From a checkpoint of a small transformer trained on Wikipedia.
Size: width 640, 10 heads of 64 (1 for keys and values), MLP 2560 quick GELU, 65.8M parameters.
Training: a variant of Muon for these matrices, 1144M tokens, 8729 steps.
Each number is 128 + 24 x the weight over its row's rms, rounded and kept within 0 to 255. Layers, rows and columns count from 0. Numbers have three digits each. The size before them is the row's rms in percent of the matrix's.

# down: layer 6 MLP down (transposed), 2560x640, rms 0.0417, rows 1919-2000, columns 0-79
# up: layer 6 MLP up, 2560x640, rms 0.16, rows 1920-2000, columns 0-79
down1919 106:112110115148133130133105133113118128140094059116116122126133163106132146151130108115122140142074113105136167158135145098128171138102074131142088139108125131141150138148124125148132164081166089145103152109121103121139148110125135142095145112
up1920 100:104166124120118117163127143138114072108085125111123130120096106119166139094121111101100165126142125164144111152111119096121164095164119120133141174130157105112122129102151188088098103139106153144123139067124112100142137158112124106167094103
down1920 096:086158094152173121105161160144153120106102136106163087129153155164132127129117149105153135120111133134158112152177145115061136163115160136139138123193091131115130128109150153108130127107107143133124155121117105094141127114112111122127081104
up1921 099:134122181116096147087126123173133164112116148090146137117125128117113140129143167131164090140124122144125132123134082127114092156143102136195104148135118124110126112145075161083158158148160116113139114146094148131111125129135154183142117151
down1921 097:158100143136169127142122127141127095114119127120099078100113098087128120147106134107085116130123151165120118138136113138117125142097139112132149127128076125106115144137148161125130140154108117142113129180136138090096127125126139097131117116
up1922 100:115128119133103129158165147164133150138107140096160128133105124146141122112152154172120136141170156124127072145148113110100124133144090116133174161152057130127105151111152082131127126170112111122107114122157102157114113105123099123126106149
down1922 095:150119104156154125166103140132137128114123135115150127158141078137140108123143117115142103117140171130130134128121131135173150144190091123137136077179102177127119120139101129105165130111122112115111123101164125149141097107143102100142140134
up1923 101:140157144149130167116120113096153104103096156142133146062101113119140105131135110134145109119077106130104125126112094119130108149130095098114141156152110122115124093151137114146151113132138142129109122136120133082135150138101087103142113122
down1923 103:141104128150103121153125141085143118137131088089089126129099101124158138139118142169086155139092133138124095150132115143106125123132121141129103141141125118123123127153145127177134147125107144165108135130109100157134159117162072078106101135
up1924 096:114108102140133134164148165150109152120126092142177149127120121129152158129120126122148105144118114106089090080104104128150150120157111141187153104161113089180141151102148110163136180133097153119132134141089156094126099135144108150104124123
down1924 100:129166142117136126160191151158143114115127123160152117128139147143134130142138113080130123109158125136122125095138157154128101127110152130183120169110143115151118141113112139101112136136127122129112104165136142088097120123184130128146122175
up1925 099:143146137127145146126141113108126127165142130151172154136104148161099157119146120138158120166094182165140094141152111090091160085150155088178102149178137128163173104123127137136140142144098073120130152114142100128133110129076156134154143119
down1925 097:134138129142119127125090119141081085146148089147133129126145116148097114124100085127143159121118173120101106154067158118103172141158129136114118133125136148126116119163116168117164152112171098086124143155141098175138107170111127125163133156
up1926 098:145128127164092136083106130111123112155164104135158137175102118094169094128131112134149125150112102157093097145144091144098104084101098094133130148141142136139131086146154118121180163118108169110137129120110121100135140132169162149135110152
down1926 099:137084102113125136178183084128123130109141132082155132120141127099125131120126129094108100136127137095143128165127124152146159147124097119114122071149110083143083132125152131143141147166151122158122108092117120155124115099105110108146102112
up1927 095:124135113132159149130154114119157128148171080126104120120107142162139135101107112139167110117123138123159078105144135109116117119149119117095087149179146155158114106122160100080114105125162143071090150127140120127160132118076137117125173088
down1927 095:151124089093101135160118140111176119131118149128123141096102133128140152135133086096156105117185148149130077168160134125127143143171135132070141129116124118163144120112126123124128100139152134100105137095115115138134142096152089159108122165
up1928 099:160088115150100121128099128125098132109146136166114136138111150121115134107157169098155137136143159164108108140136100140194135103132111134138169125127131138077120120139108147107140123128142094123124147132173098142138138162129141073111136099
down1928 098:094140110150059095151113127091120085139137142128150115134162151139085144168150100165119118168099124110128140140166177109150103110109146151115099143153155150111111173151102123145131160128089175119089135106156133145129105141118172151122115117
up1929 100:171159109125096124122089162119124132149146136126106150139140114093105135146130099133082155098111131147149144147171129097130131100126117120139136116140141134146140100119127165115098156137099100104138136105138136127142120121094154111144141125
down1929 098:146135129131145139150145111084113131168097135155136142139105114121128188161104147151141132100089124178121175143090144118100142123158124174139122112121081130141115155113151116129104126126113107104130151131106164196156137169123106137168169118
up1930 107:093102125143140124136158165149103105115171111136112104124124161109185120120143139153144143137177108112116105092165171115137180063128109119154162136147117112117113075141125122162181075183099146132132148100137116114135104099112142154141140113
down1930 106:158107129169115112099064143148099117126139081113121127157117171112099141136116113127128130129121127118100103136108134115104139113122148109165133161104153094110143091147107149158182117135136131120106126119117129127137110121123127110142122147
up1931 104:124122163131095177126107145144124142132142150138144113140131116168080119109132146128162123141142105144115133096097175118117142132136129159133089118082118167164133125173087092129152096115113138153122140081108104151132153163131112139073085070
down1931 099:150131160160143071125133140147117119148144102149143093123148145138123132128155145133172162153104113173146157093144188169141117146128151107137119119097099131073110148107161091125140098110126147139140154115087109143132105105142106107119114154
up1932 109:106125133105151170142142116124102170112121149111107116147158144146163136123098136139114121122158112120103139174130121105074096167105102137150149137082167124084132123118149117125118198141096152089131104154091161137140119151130180114141131150
down1932 106:122117119096152139122098131124110142105131112134143112123133111111125127095085111155145136165163082117120143139140166158141119118102116075112098100139114127136114114141117140128140140109118170153098164128106140139156102158111127142123122129
up1933 098:132085141125128096106137135139111135130110153107105144157090135122162114146149107150144121095137105101102101149122142118164150112127127140134143125167122146131117099122119161117171160127153135169112148145184137116122154114148091116156148168
down1933 099:123146107124178146176081165114092092118162127155134117138137149140155167156114123169141110120154158148150092114081129109127117137167114134149146109161130143116132099125118095140150145119084125153134180136090086128150143131171106141136137145
up1934 100:130109119095117139086113123146150145141100123130102113108131154101153115117123131116119155127119132130099134113156125133110093169182160154151102145152132110116143116136155101105160144118062107080146127131128111143133136139097117121140112115
down1934 098:107091137099131128129114110135114103115149167115092093117100133143163107130124144087123118116158105157151095135088134114092109119144142136125111137177119143158134098158100134112075117129106125141127097148134139112132081083106107147123092122
up1935 099:146137155141157114140141159141113120120168158085122114119079112117116118136154109124144128106152131123139133141143165118120186136146174120122110152165158106091129113161146126149177095111141113119146152125163119117096149149173107108090178105
down1935 097:115110120118141171116134096140150100146122142135189130117133103088173152137144122142117123100109134105113139104121160173148167159149172139113115190128155139117157177105125163107063134091124125145142113128117091084097143128124110156103124129
up1936 108:091162144098097098109130151140148136138135147139122181111104090144142097135129126124077102128143144097147118138169131169130100142139159162088174150114128139120144152148161122150145164121169114115125146104172142135078123116121143133141094160
down1936 105:111118128144114161153125160115093108106162098113134139120142153165106104131120115112124158193148116106138136124123145105129108118106142139154149172167148145181105124169143126092184116097151148113105131164139090113143113145167114133128141098
up1937 100:115127127102128121116131077088109161128128169155145133115116117117137131131120149136146166111131147106106119133089133115140093101159130146113125135079107101105095130135164078120148123128108071115150147164130103137137146143115108103135115125
down1937 099:089160090108133112084128144111137111136081117138119109132116116136125121107132114145080146159128111111137134122127113164098160131130105145129058090100114155100066151129157139164114120081122179109131148152095129130122139138158080125127177132
up1938 099:129094122111149095116150094105078130137101158120114123150108131124106143140140133126130106197135142144100121124097124164080123145122121147120174133124097100104128085119125181108105093139099149140141112130151113129114108130144134159163131141
down1938 097:110115138131136107153190143131082116128093091135160112126161107091152139130133113093097151138129162143097142161117108189118117170115088144103121119131132136143154067143135151169095089114150081145143089126150101100125133135102135174145137112
up1939 107:130119068125126127124131120181142098143105099156142112116102146120136139107131106096129106115097116136167149121142133118134126124149100097069131111103117149125104071130169136145064131118083149103138123102154120099121160192171120119131130141
down1939 108:156113124157106118125146159120088161122129076162123110147117099096069173120110111102121129133126091174136134125141091144124148119124113142135124146141101142150135114138130145139162154116149122115106162117117136154174102085137188108182127124
up1940 098:138096139152096164121134127113128125150086112170119129144191113139126158165112153158128148136124173155111131114111124147138160123141165102117133100112131107133139107136138111148149122108122149114165088146167186150156114136104111128123186109
down1940 099:121136135115135066149145117110058126120105189092122152140125068165161184094129076143128100118159162144121130168160130163116114167068141163128101087135115145109097098105141098139105079089128109132163139145143154134109152122116178153128104144
up1941 095:126116115139124168148151124144106164138123151109106119116147097120128156116136143139161147070147112117158090106130169148113106131156145137163135135123162138131143115149126169073135083118175047142110066117104162107102093153144155103067130093
down1941 095:130141121129125066121114093111145140129131104088174124146102116172129075119142126150107086140132167161156112114096126092141167112174114168143144120114128162131107111106144107142130140135106117142115119156139136146133104092106147116098145160
up1942 101:136149121112170102146142139177100116115120119122129123116131082120122123128216104142101154111151115098140134176157135109109150121092096155144128102158097150094147102126125114103117099136150150134121124112092095124106126082147113126124116142
down1942 101:172171106112103120155096132158124139117157144143155132123165168106101095129122132121124105154126124074127130167161116130101163127113132178114113119162099154090133142102176138040134109139147136150129138088146085104138177136135162145128115132
up1943 098:115154120158127187124163132139133139137121092090135115124167151101138133142136130165179107123111107140130127134133083182105118118152116157122117117136113168124134132144146116102105157114106153128152145141193114089106080162110144085124101113
down1943 099:133163121124110154087132103117112143100131161129145130105115123136080107102097142131138113166106080121111155118139090147120146152102135116136128114134100114156157082128086101124139101117118108144118129123108139117140151099098103120172151119
up1944 099:156119152138126125143102121153129127096099113073178131192107126145159121120104142160150106097156100137143145095116104109103172096125134127144139132102135086118178139111177116120112151161126133140117118133123159149147112130117128121118175122
down1944 099:113114117188089147126132088131131113118119150135175165144130100117120103138111079167131107121148105131170110113103122121087115069127110189138140160112150125110157133145106105138125152089144080100129136163114129155112140102145121121096128088
up1945 100:157167157134113107146144074101124172131141092169126117120111111119115122139148079126121144154164111129119115128159139134144172117123137094105148133111176111159066139176073113079071101109146115111126117138144114140156132115124137106131166123
down1945 096:145106089097099123081135132115161145079155148174119152111078120114163091137162126168157088160126138106145151141133136113124149129117138116162131114136131162092116150196139133091120153115134092138110139105112150123122095107127130144122095120
up1946 100:120105127127171124104113123120150135108122124142130129129109121168130121084136161141123106114124105112136140151175131123146098133146137094130142073098133134114094125151097117138114074139132131118104163105147179137097076113128111120111128107
down1946 104:122144119128142118131114173077128144130081156130100121107088114182128116093168096119147101116122141081146107174124087178150166128158096122149137127122135139106136182119156139128154103137143159122138084150114130151127135123120065171141070096
up1947 099:108168189147139149122155138098126091151134102125139112088107139130132129126136127098100138108136151156156106136121152156150103149127094163115117118162160142165127126120135136110180093134137084122136132128121140152151109109119105107130124092
down1947 098:140121140173152111138125113146070105181120133124131158169121121121142136153119101109160134141127125124117146105126145108083137128153131144134135111113123129158124114143154139129125119130110157132144139143139136124133150168109111155131144140
up1948 108:099133140166122116160123157134124119158154129177145160099128156155145115147123142124157101093112149134168154132143115129125094124157129130145149124142103111126121172105138117120120160114084118109122121113150120156127107138141125119074072114
down1948 117:118149134133111123110147114090114163183113143150110199129070174126115123106091129134113120112105104121170161145133132147156142148165131121116096110111099150157117115119136161112120128119177130129157134163116176129105131161148126112155149137
up1949 097:144090059110111131093079139127093125156150160132151135119131147143205125119117154160122140118136188166158099160142128125117131134132102147167116153149134100091121122148092120156106103139128168117148109139125083145092136124125160088139119121
down1949 096:089154184139132125166071098116150148131099102138131151145127135105152134126111124157185154099122120112141118112117114118142081119114128076089155105154143100117125140136129142130122136150116149095149109131123127098111082149138136161135103122
up1950 106:151143114142149117105121147137184121137047177119138103121149136136135123103085157130131074149133140142100118129119136084118097131140146152054110119128091155143130183179140128145113104144132114125109093120113139106146143128158139103152165100
down1950 103:174096128105108111131132131168141147136166115120106136129181127112100176092140083130094111166145097126132137125097107138126107082142098128157128085136084145171099140161136143120101106105119138129110127088114153112119139129112149120130153145
up1951 102:156106110122142145143115108119155094129110125131097114067137141142087119150161125132173152128150111158104086122132144150131117132132118150133083140124156125126112126128133113123088101095129088151075121097137114124122142148146108127102106151
down1951 098:151090142160098098153116143153113149156114139139124132133131120113176173071134107123114096113108098109138084127131112104116126113115091103111102150136122128117143144095138134111160128091152170161121156105134101133110143106136133102112148161
up1952 102:134115149167149132093092089106133133106108132102139109125129141130144118118140123168132132133163171122175089136106120126124101088099104114107104136134142122125116129121082127150166141119131149144150123118113138082163142111123143134132122141
down1952 100:146157091165130125104141130154123120143147139149147143149171115147111119112101154142124121181147109116126142094175146125094132188178149116095148122135182147137114108112091125178115144153104111083125096132136098119094094071119112099129121132
up1953 098:141142119159137150119132105068124122146114130146104073136154136127146159119130148126116121164150104128144130125122128182116111125159172129148112115106108115117138128126132120145117075114134143098179136096138104187125103123123138167150137139
down1953 098:105146123137140124112140090119134100132166177144096174149110150132125125081128143169117104176141096159137173141087151109093146123188119109169158121093115129099131109145135117140154154090150162148109113098148160128166140093071119156145156091
up1954 100:136125117103062095153098126144104106142147112101131106123120075181104163078137116077138133127147183140127155153117120128121121162153138090149132143176120108136138122179149131072148132149111101191128135127103112153121120105155094194127153084
down1954 102:109123133102173084154110171147128131127165112158130130135160082140107098112122140093081115128144079155110153105122125141156127131159164124131113182145085125159116109116103112129152109131129092170112153158129144167086120135147132136108104124
up1955 095:112156119138133091133127088090129093119154137139097097151133097124110105144155167157146155134138147131201131147138139127119150124077122125114088107146143171105108127145091104122065120106145127145153100152164141108136144107142121129124117144
down1955 100:108113132089128158153157114129127115124142136124154096132074138161102109118071119091120124130110161135142103134097161165124155157159087128102125107119089114137117146139135162128102132115127110108156108118095148132087128166114107105087091108
up1956 100:102110138165136130137179125131166145134103132105139135124130111086110076145170143122088141140164111114103143149095156062130155158076113058142146085114137149124173110169130164110160138176118090150121156116131148164099106145110107095130131087
down1956 100:097118127097135119143152104123153136171103136146084096132120124093178122158133155137143131164146131077110145137142122140121120162127106113133107127099127132126162102124143115086167131099124123171113136103099136121095131129109143093118166120
up1957 100:100146152130120129127131138114128108136103164099133141124118165117151144145106154160097122124099150087121124159120111136143125124099117165138158138128089105125136142123145119076122142109114156133119126102110130109124125179111174087092129127
down1957 097:095141105126132140126126104163186111128138183123118123134093171124151133151103161153128121110140134096165141121087147101136135133154143146157132155076119181157142104130152109104103158149123162111167129129112141068108126146113157077120116146
up1958 101:076099158131138133139103144140128159132137143137131157123165094140128118140148142138152161117143134137116132128089107100110126131147152132089099086159137099075136115110160101130114164105090124140122182099141116150128126142063105103125129182
down1958 102:107104117119121159103124151139143142126203136094135131113104119153131136138115125141109142131122095158100167112098096159156150133114129122090091149104091189103134160107118092131126076113075114148122116108104103124120089094131170106137133086
up1959 103:073114140127167149184147139141081131121205091124145094144082159138170149107127143155119144147120141131116127094134135097086151129142174152119102128116168098141114109164111105112143142095090138124152148161128136085130126132130125144114175120
down1959 101:120101153094112106117102122150109169110135132176160178177139132096149120121135142103143188118118139123102183093186111126138163176109151154154127126149100116085105119145131135137125159130104108162124144156137143118109167129156130146160137104
up1960 105:161107123133145149112176124159146113130100144165091115127105098148112100152157127104128105155120124130135126129189148159105141104094091146112139105115151146164110180113135118105118134123138195160118117179159135104093146124126127116180088118
down1960 105:104144094176180099124133138141144086141131183109094123124131145149105152165148153135083115138159116114152121120131138182125137102106135108103099064170088154164068128145111170111126158133150087115105107179113157166094161136128159115110147123
up1961 096:135145119081121094139140113125153170114078090108118112154168138132121100153123119098114149116151079132094145113142155148117085132135132113129098133165145133069084178129146180084148116125106096160122123128149118125113113133136134135117142169
down1961 098:097108101119122115129139155148136150108149137114094100121114104119147135143146128124147077143121128082119075104134116105103127136096070166083083103144168108126147188172129124159122104121146136150127152127093114136101136141148148135138154133
up1962 102:079154137097154132108097139163125151150121143136098133145153159140112099155160120154131119141129142098128120128112102142108154117112106152125097172150151122104154124145092144143150132118156136130121090155142153130150126114130105100157116149
down1962 100:184144120076117140087151171149113137081117134140104067122114132164113130144134156153116129136098159093139130151092120113107139122149111143126122088105110112126172144147123146134156168122123139161150096151122106154127123167089132086109117132
up1963 100:133128083080168157120124113108142135146131128129093147122131153101115108121089141155140127069134148106108079128122144129096157110133110146114097147123114168114093140116114130131109136115122116087102148089129128118135134122132146129096116131
down1963 101:124195151138103109129147108172107172103122128148161107135087130108132093141117097136139129150118156093094121118114136084161146141149166152141159098152079140140118075112093148087098100133119171146126122134156154128121110135106126108144130144
up1964 099:085154089151151134124151165089093123169092208142095108129136089090123125138144134118109113109119119152146158107153114132162150131102114126103116143169138120074127119118112132169127148114130115166160157150168153131118156132130110117121124128
down1964 101:136098115133122129129107141134110086118099146121176121141106080100135072087138128146102150119148147112149157108130137078133089140128094113106117097140121146116101156121133112161130105095115137176101113129121153149155147107102145108114112141
up1965 099:113069149165172150092127135153118116154119128170142103128061133117076113105116099086114131137177130162128113099122118136128150114167112115125082114090109151130127110101142102136102177148143137141126154122132114110141130177142093154142133123
down1965 097:122118119110118137092103103167138169131136167127170155146111116132099108109150122170165146123134129112121105157142094116151096146130138125089127110133105136111180147176109100125112139115138132142091105162080151155150128154115100137121149116
up1966 100:134063123146150156111131178145127124162138128175122138166136183102163144133143125122128159094094139151144083127136094141103146147118114118106124119137129133165123127149137149138139138146115169106098123175091115156098146141128155089130135119
down1966 094:167119101158089110142141124192126133175110160143128125130135125130132105122124155112125125110141129146099138097116174133137146133116168119141105139077154157112136105127162134156144111138149144141153116147205118157160122158116150138124129168
up1967 097:121120126149162066130136163118109146107113116082121138159130165097100111146087155135140106159105126137172108156081124167126092142131144111134095129089151145131126140137167123169142098139152120153124156119134115092111105114118113134136106147
down1967 099:108152151144126090155079175097129127172135136087134145145125144143172126177106134137140146101137110119117132150120117129150139120162131136129116115138148130103139096109142131187116141137091106118162145186141138114067110098144126100128132089
up1968 099:101133159134129151105105087136144109122082149126134113172167140117117136139145132147135106109149122087139104155117081126122136134117140113100133142129124145143145170125121125134165160097141125138174114118149082090124140183147139151106115159
down1968 101:146088138149161099136121141151156193114160127147119135120173154099116143095066102151099147130144136168166167084145123122088143113147125138094126140129105111110116117134139109123133124135100114098124112066136143161182150178108132115160134101
up1969 096:106105114105148141108131141131104108113147087120109114117094164145163113129117172119130097127158146178131176142194136118134130106143131112127155164132121158081108119141059141162096102108149143132118162080131127122144143133105115112151110165
down1969 098:114117129112158127157182076155074103150072137133108125104163116182186140168169101114125138127100122134137134064119188088100132097145079141157133128135145140118161178124117125119136180147097126115147132137150175107142061123119086161121118123
up1970 106:145106097155144146100147162108123187127128152068142184135178102089164117164130093118082170198145121139096136092149105122136148119130120107125148145102123135128104106209112155079181132166137139093111111126143135131165155120158167130128139131
down1970 106:127129111158118122123152174138116152151138144112136170125151102088111138156106118120112095155088108122125092129095091078114084144126166142118171160121127179157137139110089121133129095096086138136137140119097106075138169122100130157130176099
up1971 099:132110061119127105141125114131147129155130117163110151136167156136147073130138132116094123123152142148108141111151131133172131115094154108122186138149172117159151115147154156147059127110105128124144144120139154111141122089169105129149107102
down1971 095:137163087121172146122105151158150101139092115133106151144135147138113118051145112109114127139148122124134146115117122116117148120129087114145117134133075124147152131093120171082168114075109146116072152150090133165100140122102150141180104151
up1972 097:144150166114084127134122120123138127095098148120136130143090125123126127124065153083134133121138207170069128168096085145140146115108109135135097136135124134132126107125110166088144089112136142111099101126115120127150109110148106121111147105
down1972 091:087081131161174130116185136148128134122113143156169090118092113121109145130121146116116137121111120139104129114151126078102166062119095137181092084076141139127110143122108183156114140117103186124137136145113118141137125107089117104130160157
up1973 099:125128150125152145141072106141073127125108177104118190093145132158108087131096145128135129090137154101181137128142114117128106101127116140099138127164151123098135105131123108145159147133107144094144124166128100113107155134116126139160090135
down1973 102:114152156137128149162134099132080093136116137113171115145137141121085101133154096144115122118085127134148129107128124097158188136153132132200129125113108122082126153131135092134145141129130092142082093117138127124089110148091137126132139161
up1974 094:099165125111124096125146103163096156141131122117135140126146082058136111145137118142154186167105152120112155135133116145115133137146061117158095138140125135128113132138128101108126158109125166140090112159133135191132119124144122134141139116
down1974 089:119130080130138180106140121131166129132116140125117147131141102128126120105129079096115112108121148115121125140083144125128125117111118115123151165110109141156132133099108145138118104112121117135167116147110095108107106136152109133153132092
up1975 100:084125159101100142125115101071106123120153140145137129080162074091135105122143155097133140133147163124158127156150142120099146167065130113090124137146130125149126155148143118130195126158141158112092127130124124136131127142132130098140186142
down1975 096:145111117146098186124113115138161116098142087105115146141153119125151153132146098141078112133152136146116149118146103089090156158099143125128119116125088113147098101129130113129092122095082121113141137104137098111099133124122097165110135101
up1976 098:099129125157131061156139142128144149104152137108076110101093123143106102162124117138105134126155078146132167130118143098123127123123110158117083162126132116112132175164161148108125138153169146114109175137126112153117120139138117111134118172
down1976 099:143081158100107143137132142169133117108133122145089122131141117154119154066154112129155096144149107160057085144113114115150120094128144119117115144129111127143125112124115128138120153089138124132113142146066108116126137119138128153152128137
up1977 097:135139128116106111143125123129136120115170172117135172095107151139103139104140085109148097073141151150104066153086110112127063095150158088110143127127095101126139130088156088113141145123112132137097121110144102105143152141203122103134143118
down1977 096:111101099177134112088087147122152089112099129116088145133126148131121126135116115131160103148150172116114164098153079133193073107091138149129101125091139131141095109145140155149111137131138151150180160186124113166162143069143131102119176137
up1978 097:125128090129167133158121136132121138150145083156119116152136062108125131132095148109137134074126120127135131099107151114127104136150160109168143119133093178101184110141113114122146094131119143103098117108157096115142116113131129104131123143
down1978 093:122164152163119154099154155103117115167164154123116089135132154113141109082165160173129121131130116151136135097153149159097099145104163131171144159138137151135116128105111113141150144128115122169076084178118138094130121126131110109164137199
up1979 096:090113158145127146147093165086118149110143127130114142116138103149139117130129134143120129123138174127150077150091102125116140188113155109135130151131115152117177153146077122125103133116159127052130129129126051114109127116159109106150120116
down1979 095:157138141143148127131152125134111149145151141114115133160152063128113118106110125131121180151116174170136137114150115125084136142115143101127106072114111127126141161134124147127160122112151147105096164118118166085095121108136103124137130122
up1980 095:091111110170138116144117150073133124164118111121121161072141149121153122133158101129120103137158106109165159130109090121126117112127152088113166132121093115153119107160153152162148154149121126173118097177131069165151131139127156168081120080
down1980 099:143140121139127137123124114065124102125145099110125135117101119112170110113119122108130163161126141145104102157143093124103142126159111127172096157135175131190132145104135134129151157134107058153121131125104084141124154109107148125151141157
up1981 098:133127101099140120156173131128135099122171141112155100121106131110115095123164114094135097121121121142159084092169143138174135098134113081101132132105110099126150107121113164110114133158122092098118157125106119084107126126143092151142079124
down1981 093:132162156131115152154158126130102151095086121096113089144122165152134162117077192122112135123117125106129100149126163153133101118152118097152128162134153118130145118132126143131150116098166104087136118127164111112146121168150148133084099110
up1982 107:148146134133137069116184124082129170126147146132102161117159123161102098154115130127122145131109118164140136115110136092140119116169107102138112120120129119161131102085116116164099121170152093160144141111127124113151141072161126135101130126
down1982 107:109124148141129141144143115171117189104141110094154147135111119075125158088134112112120105137134110222131143176119146179145098114152096105156129139154160142137135135104137154104101093111127123155140123142084155142147175113111121096142092114
up1983 103:153145132074163145097116130107106088157121084139113106177118161159146107128122153147107134128123195147112109128070122114138147120081139080128113156104139141129117101137142130122139108110097105100119136114166181091139083098122146117166138109
down1983 101:197090121146132125146152155107160121109125101163155098134107109123133146119106140154130096132151154148103135172134156133131153157111118070109090101139159177158170126112179123162159119125125130123147171080129109132153150118101108088152134185
up1984 097:119149134124141150117160137146150145100146127181155116122129131110147123135136169114136137133107134112148087148131104124116122100098129119113122171126123132119138102132068130103128134163131128112097146134134150136172096090093154136124081119
down1984 096:095138097175104120122114131111155104134057129142090093142091105115122136136128110110162114117149143128160118114094135085142146123141153060126142141152143159117130161127131137166123155114105139132162115131151117157096118124091125122097108086
up1985 102:140092116149125168145109119129168140101103163148158082122133101113148141134173140129100114102135120098140115121153144077159095133092115101156152154119106132132154143131114069087119115146128117133112139129079141142135138122127143106104119142
down1985 100:114097138133149101123082146115128146118153115099143078091129116107097071136111130139174121154105157127145157120150137137123141127151110126126108140122116119123121082118163132161126150124113123143169107119143158150148111097141099116130144112
up1986 099:147110104124168109140122125125113149125146129121139140118125156112146088140138113132146108177134158099118082131129108130124094123111140116093106150147106146144144160109103104151162171102119157078138156111129116108122110139145145075151147142
down1986 094:214063128100103159165109109091151137154126152174175107100129137081122085099174106131131139172142165119094113131107137154139134144122093138107188153147104121162173125115144128129147135101125146087156178122140108128141134108084124098146132148
up1987 102:139148146097157102130163118114129089147117136138119137137116153125128119083086132135088117158076105123135090117154119179128101131126099120167122110112111126126125125135141154115144161158142107115077129117125148184083137122138146143123121115
down1987 097:151120142164155135121150134168155201113117112122143085187120164111128134121137105132113114160144152147132156124161142149164115170140146092132097126117160150127158083137140141122112126144137143114142150131120143123156128154145132134125115192
up1988 101:108141118134132127117129168113130150134102098066152124164144132116109103134171140140115138133118152133155171119136103114114141137153130154126129166123113105128141119097113168116120065114133136115110151133092113135102100124120121157131175146
down1988 099:162124138108087140115127158149168146103119092130095119181149140111123116106162148152135123157117120113148141119109117104101184115141131124102108119137103139107140097141127116171152108070152132159134120161103112187137102147132145097151149107
up1989 101:138134134125140095136136093115115148109117150150169143148104149179144113146150136137108107132166163110160106139177097126120104098151169137150127140150129112100139120132129116100105168113123116104101117098112154106103133104127133134118147123
down1989 102:103096109130129117129105142113123162135151131107117197126075167134120132133121090105164149144134109133114129097110121137150068101133103109088151150169105103128131072158102129096104136145156131089139110160131153111177162143127156134117126118
up1990 101:132125138140127103136130126153125110163101157134141132165167138104134136154124169067141148091104185106155141099065153130097090115158089156137145129084115086142134118144147159102156049150136116117152153133160093136083148151122145067138090124
down1990 100:169139096115137094132161127116139148117146140122163132110145140143137147123095159125084142112161134105143113147121093130149079150131111139121095172146120140130122180110140132121151122170132113142115139160111125091161133092149139086146166104
up1991 096:149093139118147149086127128094138115117109095117096117155135106140187119138143129161115153131107150095122124125136146129132109071156118124115102132113131186107165149182096101144126119104106116080134094153147163139153127140111112115130146132
down1991 093:134118155142148099158102096098110147129125117110162139153093145152157145170159145121138100104134107078125147101091104146132134091109142160146129146136125136131137169087121111102135093132185153138149121153164154167123106137163163119153131132
up1992 095:159152112159119145096149070154085135107137121147118154152124135101125129146028157119117132184094099102103159153122143120109130151149130121152108129168144170155143152131123099130106161131131139164122164167119133091099122140128143130093169122
down1992 098:117119133142090120124137146118120145128167105095138086104147121142093174118135125140111128143133096157106097140153137114105132186069120169138114083149082127142150107105153174130143094147169132138123101091147150119126098140123113144096114150
up1993 100:100101181121138136124145148179141165114145139127083138139139165154103118115113137085131082082150063107124149106110169130146145118145130136137130173129114149137135131105096103121138092110160128088128124108143117157120119096131171120161123127
down1993 113:110161177130095140171163156143084120125134139133115113136098155081099093126126121122099128123109152093182109169099160130122102115151137175120123126118138090146143123125130147107152124179083078118142131138150144138174132114126130099159150078
up1994 108:131151119149123132101103130121101201090096111156144141144136107139124175182149179115131103129126144129112109139105159096197142101172149092146141111141117148141137089109115088150120219149149107161198099105111160134132131099122150166141149115
down1994 109:147152149118130095121133120126086124151142150109110191113128093135101115144121197132091124149122108133138123124156136106127133136142102137157137174081141162128111129188124126108131142133111151165143146102157112106126155126109148131123082128
up1995 098:111159107113150142144180138145130128094175110092099106175108145114138180115161105092084127165141160125124131102147119144111112123135115143129189136115112105126120131131145168146093147115140156146131122129140170123125126099123111107116136150
down1995 104:122100121108098105108149159135095084097141125108132130147134133104122138121155114141133112121131114140116151086137142149163156117120130103133128123120125124088127127097132105111121111094159135165160100157109130160128114114155130130149130113
up1996 105:081157127123130115135130062150169097144069149134117096169123085156127111111132147121130074114119144130118101118126125128161100088112092171153153106094131145141086144126133164145113114095131129144166094154138105129137079119143162135140168149
down1996 110:149117143125090155108114122160182087159098175097139142123103138107140073129109106126102089144140076116127111132148155123151154141152131139141097097117143147111124114142154140148139128161152104119135135142134116158141118101129124148114165163
up1997 093:085108151122193138115139107114127120102192153132138121151140111181150144164129153124094101127106097126136113152095148125149152117140139139129131161133128123149121135102150141120105154111149100139136138110127107103086160083121156126102124140
down1997 095:134103146101131108142113142165105119102122116150139125177118124148123107132108153141140143071132143121136176075108131153119101140129133147125092170153120108132165152163142131108124107119150199129151105143117149131122113146124142111114138140
up1998 100:126123115121134146051128146170161136138140105105131123117140148117112116120114150145129095180117182112166121107152117092150144121137132114100135106156181096178140098111129127163130177128110185113105161159096147059118114158107169158133092154
down1998 101:157148118109153151133130161128106073118096139123132090108103057140112097172116117116101123178124184119141091109117165125084112088120117110157135107116105120125129135130106075094103142116162098089151135138120101187153143107134128107169145112
up1999 098:130133169115123135130081143156115102103147093104172114140136135142148111105153166119080132141123145159095158188100126122084145168132099164117091159128097098121145140116086109099113116075130103123130132156120108096112086099181129143137148111
down1999 095:110173119164136133155127130121114146093108106187139138177116147107141093096141111117104131141155093150103110131123153130069116160117124158111140134076164121130124142109104158112125112119101113121176064091129091114172134121148108137139153108
up2000 100:144070116184143103145111125141133180138145129151111144127124116115108086104103156128118154083140096132104130170073097137123104123061105148145126116140146128144125129135115123122075108112133120109136166139132135146113134163127125152162162151
down2000 100:131167105115150135156162146133123143109130130137156139104126141094177172149113144116117188094132157114127124164113106149147112126132106117132117187113167128102134167131170107162133127166121095131113131100139115088101143115126152086166100131